python train.py --num_hidden_layers=12 --head_dim=96 --hidden_act="geglu" --norm_eps=1e-05 --positions="rope" --rope_fraction=1.0 --qk_norm=false --bias="none" --tie_word_embeddings=true --parallel_block=false --init_std_qkv=0.0249 --weight_decay=0.14 --decay_shape="linear" --batch_tokens=[65536, 131072, 262144]
Each number is 128 + 32 x the weight over its row's rms, rounded and kept within 0 to 255. Layers, rows and columns count from 0. Numbers have three digits each. The size before them is the row's rms in percent of the matrix's.

# up: layer 8 MLP up, 1024x384, rms 0.119, rows 1004-1023, columns 320-383
# down: layer 8 MLP down (transposed), 1024x384, rms 0.112, rows 1004-1023, columns 320-383
# gate: layer 8 MLP gate, 1024x384, rms 0.114, rows 1005-1023, columns 320-383
up1004 090:110076126130149110103168158148187090172135104112181059194107141110138054146125130132150160189148126098076130147163102116155139096143069118095079132113121080159178124176149091074144086130026166
down1004 090:149150140160175120130148064122220200081125171134118081123121110129131164167168182073104136119114134170149113128129134162090083081136118168137133130103094082119069117152104130140155179035089155
gate1005 106:136119154140138106181165123114124146102143132117146108125174107101113125139130185073123128109114134083087131110063152103143133144141101144092061148162128131046190144164161171096104155119079125
up1005 106:091135143076150160099134135177153159106102178089117156079141106179174067152117130117156072132148106145177121156104132133169105105045099141115147228052108125111077173180103118116072122153104126
down1005 105:150103079208113092142114149123084144158110133092088139082126140155113111127143079138127089112117132103141128160167108107111195110102195126170148107124130112180079151196113146140198116105119182
gate1006 099:137069107110129150056058141115143146133120154144172098121085158105116099106144191173147161143114097115147149090138119068152134082103162105119109156124128121102122065106101099116111155058097087
up1006 098:173130146098137127133161139149137160136101107079117180142084095144144141124166094168092105075166104102136159141153146176110165097092099164076126099119099069178153159112131098124149097136097089
down1006 100:109135128121096068177099106156169126157147131146151157134089103162173129169119158127142093044147110150113136097080138095129135094153147164139172121139132089152093118174150066140066141096146108
gate1007 102:134135139173124119142123136103144127112130119067171085079154131100153121176093138114073125131158110130179073093151125088114091136107225113141114171163131125098132120158065114134098115121099100
up1007 102:189141057147115128125097167104122110074139059118139072052168101080081143161120122096149123109150111123119121155158110129131141152143118169147087153047194095173093147123184084156163166103139121
down1007 100:066168194109148158097128117089051117134112148099095101125138129125089138131166133115141068129139149173134138111145141083180096104187181089082096040106102151148114153145119131148114070113163127
gate1008 106:155116143206121096133111165130126130143152120191039122172083194190152154122125101163176095150087118116185140140073142166163161153142131147095128159130078133146149131152136152131152122098084174
up1008 096:138143108116097092120143116167156182179088107123087122192070127197086133075177079126128125197150132116141111146099154102090101130136099220070133134119114147121112130079109080131116170129071082
down1008 103:157112108113146127085104167139131127183113112176125163145159082163098152063104136162127101130134052099133065101119121152113060111131163156122169155092142101124168131140175145148170119104161094
gate1009 102:128125125171143083171136102174142134129144077115112106131134108127129180118089107110103126105143072093091104177130106164138102106110108122088193206161094092145115137121119173122133146104140128
up1009 099:094105173126145096160105168179167143149096148103087150106138141126175092078099098099084061150148049110124141138089053157113113157152125137089122124096151165179169176152229120131146154095104083
down1009 103:065131163174056116110127118175153105104103051154106134143116152133127154137109141150124096168104074171141118087168116085155097181155213098108079209113115126138123155137099123139112163145124183
gate1010 096:132159132165109134167101102115115111062142115163167107174171091142149140107140185150124083156150061052153104112152130166130100140152089140143098119072137128094098142111059143132073145132099118
up1010 095:136167116105122178103149123108119089147150106113199176174162146107145084155122100175122133089102115074154106184123099139070132139069090140094094118068190158152103123129137127142161126122146083
down1010 099:131138178095081173139153151143155182128132145097075174095122061179132171101132128077110193093058158145115125148146123172094079145119173139161112147134159070160143098131112118113109130169129164
gate1011 103:161138119102121103123176179164107103198127164103145124086140124126159119158139077086108071141187174120160111140123157072124082111133131169093114168101000150093026090180125106123151129088204166
up1011 099:118129103134131150087087143150171140100137112128142146148084144158125112087080064129129164082127084160123106173134132153148150207105204125152179153122118132177138105161140140191184128099131076
down1011 101:154126147072139098132146161123110152092156188115101123156111056104144130188096124202105114137125157063098085120153160133129153120135120123120128146110106125131176132124138079127150126097101136
gate1012 100:127107099134121126134161122130086117180138135088130070115155107053101127134120114133109130150131172160118095139144121143123171110209139127113031089150138138113147104182130101084127147149126141
up1012 101:137107136126137118143157145102113172122112140146161034118145147089102131141131168156138164198121112185104091112147140185044130119124158132177109121175085096173109134153096131088132118111123093
down1012 105:097158124192095144132166124062130175127090155141099133150093088146131123113148185151098119102136137085120229150147115107099129152113137089172121152098137160120172116135125159079075099145146179
gate1013 100:157141105086147128163126134120117122126124115141134084141124106113161172160121187134079126135171114144134128166073140109084161116125136143170115159187098141157092051082096127070156151117171121
up1013 098:167106086137108181124134184161064094128122155164160123063110197103147136142124148076086139175129150161110168149141133115121179132113130114114140127160134153155173159174112139178087201127165115
down1013 099:189064169158144140132161117100193148139111144160164153113154146143112083161128104157146109094123152156087141153133101129091170123113115149168139063037126022111154112158148133129133071153088121
gate1014 097:075131136157143128151136140091131139160162140166111057092134174135065099063127177167090197088201151076167172117191138142183121089185131078124113122085112080146116093186119095155112124115119088
up1014 096:201125108130122148133090102117159158084110112095069166078099151119178124136070077111114173177130123129146100120142130123154125205112190104125150184078067161153116175115106109071138112139151118
down1014 094:093127112078166129148116165126120124187147132118120134104162162091135125152175096133106142147106123074101177089121209164109198074138164090118149152103146123156167154131095123097157118131080164
gate1015 095:129116157182136091155142147060106171121118101166171141116101145086096110174105136123157067096154145145122063124185134193143090075150109100126083114175056111144121176139157066153189103096086137
up1015 092:139135133132149139116134169097049109114162106109102134127120153154175125102109083115073108061156117142127152137154145163126159125192075121120105105101161141160148092194135163104105162104157122
down1015 101:108087102077036135097103126086155111104110150086136128063144190067099110162067160145111146138150164181129133140143183126153133096149091133135166099182107074081140167146107116177111070152116161
gate1016 106:116142100102132100059149120163135119158101151162127198135104136165142093131132075171100168121092175130143140101114100097184119127116157122101118159189149124135150125169079157114132143115104091
up1016 109:063136135123133134061095066178161114177103129165127131113188050144175071134132097182100149118123245113126090085095145137099125148139180125148134105141150099120129199141145123182155145156166087
down1016 086:123102131163000156142154131113100149149119160098148130120125147100113146181202194046129145119197105086155098143136116152119139125086166156198167183149163124146147126083130110137176127121129142
gate1017 094:105137132131111117129102132178081092173124101123116124081145123135101120119114117132142134077164130176090248113112129045159146090134201156123106130069161154138116081110111140103130164125112125
up1017 091:082092131098112132150140193135113157114125129087115128149123137146173126137094122162096038151174173140131174139153118197212171128174048089089224108157112096109115138094119190095132234111122155
down1017 099:147152098132137138111145156122114102185114166135075169124186119115125106121166168151067112107156167072077134140117134142124132112076115110066142170144179074150148116054124117112162119087118111
gate1018 099:069155099140117153083124140146064086243153099172126118105131163123126142125117152105093118112140134162110112102097129125157146173088137147086085145104131130091132153130120092113139098151159148
up1018 103:131157145160141161145124130133151121151117133088143145102179153124130123092112127065114161062175125143125168111089100077075172071176159117041157173149133104188119141161151138141114095142128044
down1018 099:171143111088200095108198123093115178130141098141168072144120113097178139172133128166170118154158105149143139187076107103148150139154097123084132099106137186124143201121078172163105110087139123
gate1019 105:127113155069141119143117132125103180124099118108089122105149130155125168153163151167128092148144106148112096110138158100174166130116128180096161180097076100139088140139102134136138098117063118
up1019 100:085131177171108120154162126176186183123099090139094136106130114179136100171159145145159151136165148179075118115108182062106150154145124119102114138109167166134148137121116101105117148126117135
down1019 105:136117141099149125121122105116151136070115084201176135118138135113138110112088182122102039137113116118136128176104153081055136082166200155092106132160132101200108143141097106112135067086128075
gate1020 100:110192118104131098084078116122073182104161146090104091099169144094139147109131085114175155162104089107169156101079149103117112220126113157099125132093110080075151150137105135151020164122120105
up1020 105:081099137137125039099052116148078127137152163123114174121148147052136091131108104144097141122142135099139123120122132144129112158121136092153130168148046107155117162125131140106023169115099142
down1020 103:153056144105086146132126115111136118085122101119170090126113159124140167124140119109088160131084144147098171108132123136123106083108176110138106128161127113174130101112148134123198106163123113
gate1021 097:166065099124096144133131127116074112158133124156087092098103172103160132141153191200192151110112111059101097098148182082182133092120180153147153114149143206071131104122095063118089107112130126
up1021 098:170139144134123176145141136133126150082111121126093102145100084121158138079102194109136088108156169158108123137132140077146150086085134141096134142133171146140147105146118101149142092124131127
down1021 094:134166091137094119160056148226133113122111156157127177149159143196144130139189096118105181137137114199141112096091097117100139090164110114105096103180159211112202124141125211169053155241139132
gate1022 093:104130110148100161111084173038084196180129119114097120079112105118107121112119120169189130144165119133144139111105136104121091109065142108167129166147165144105139116149136123151117110116129158
up1022 096:088107120092120194129114162096187106117123094097141166176148086150161130135147122099093136128086130152079085078093091096139139152159119061118114143178125106155163128119159108134153112116119146
down1022 097:157120090123112157098131170164077123157080121090106119134164098120089140090119109143111140117169132132138155121133165117128169147115139160143095124110100152121124154133123093148150161144181148
gate1023 090:117170105103092179132140114149119142172109166162103161161146097128104137169122103091135165142159121109129154100100113146164136062096106096086098139077089083144070089119090092174123087072148106
up1023 090:121125090113123156163114110132155113123121117126139176135154126085007124150171072126193156114146138095114126137116130124186128140094082144124111095135114140112135125159133133107146182167098146
down1023 093:132126119142034097055110120142149174129107119097141130089177146117116128110113138106111141168135127153115098184109096108126132099161154187125164164143141054183118133123116161118155134153109127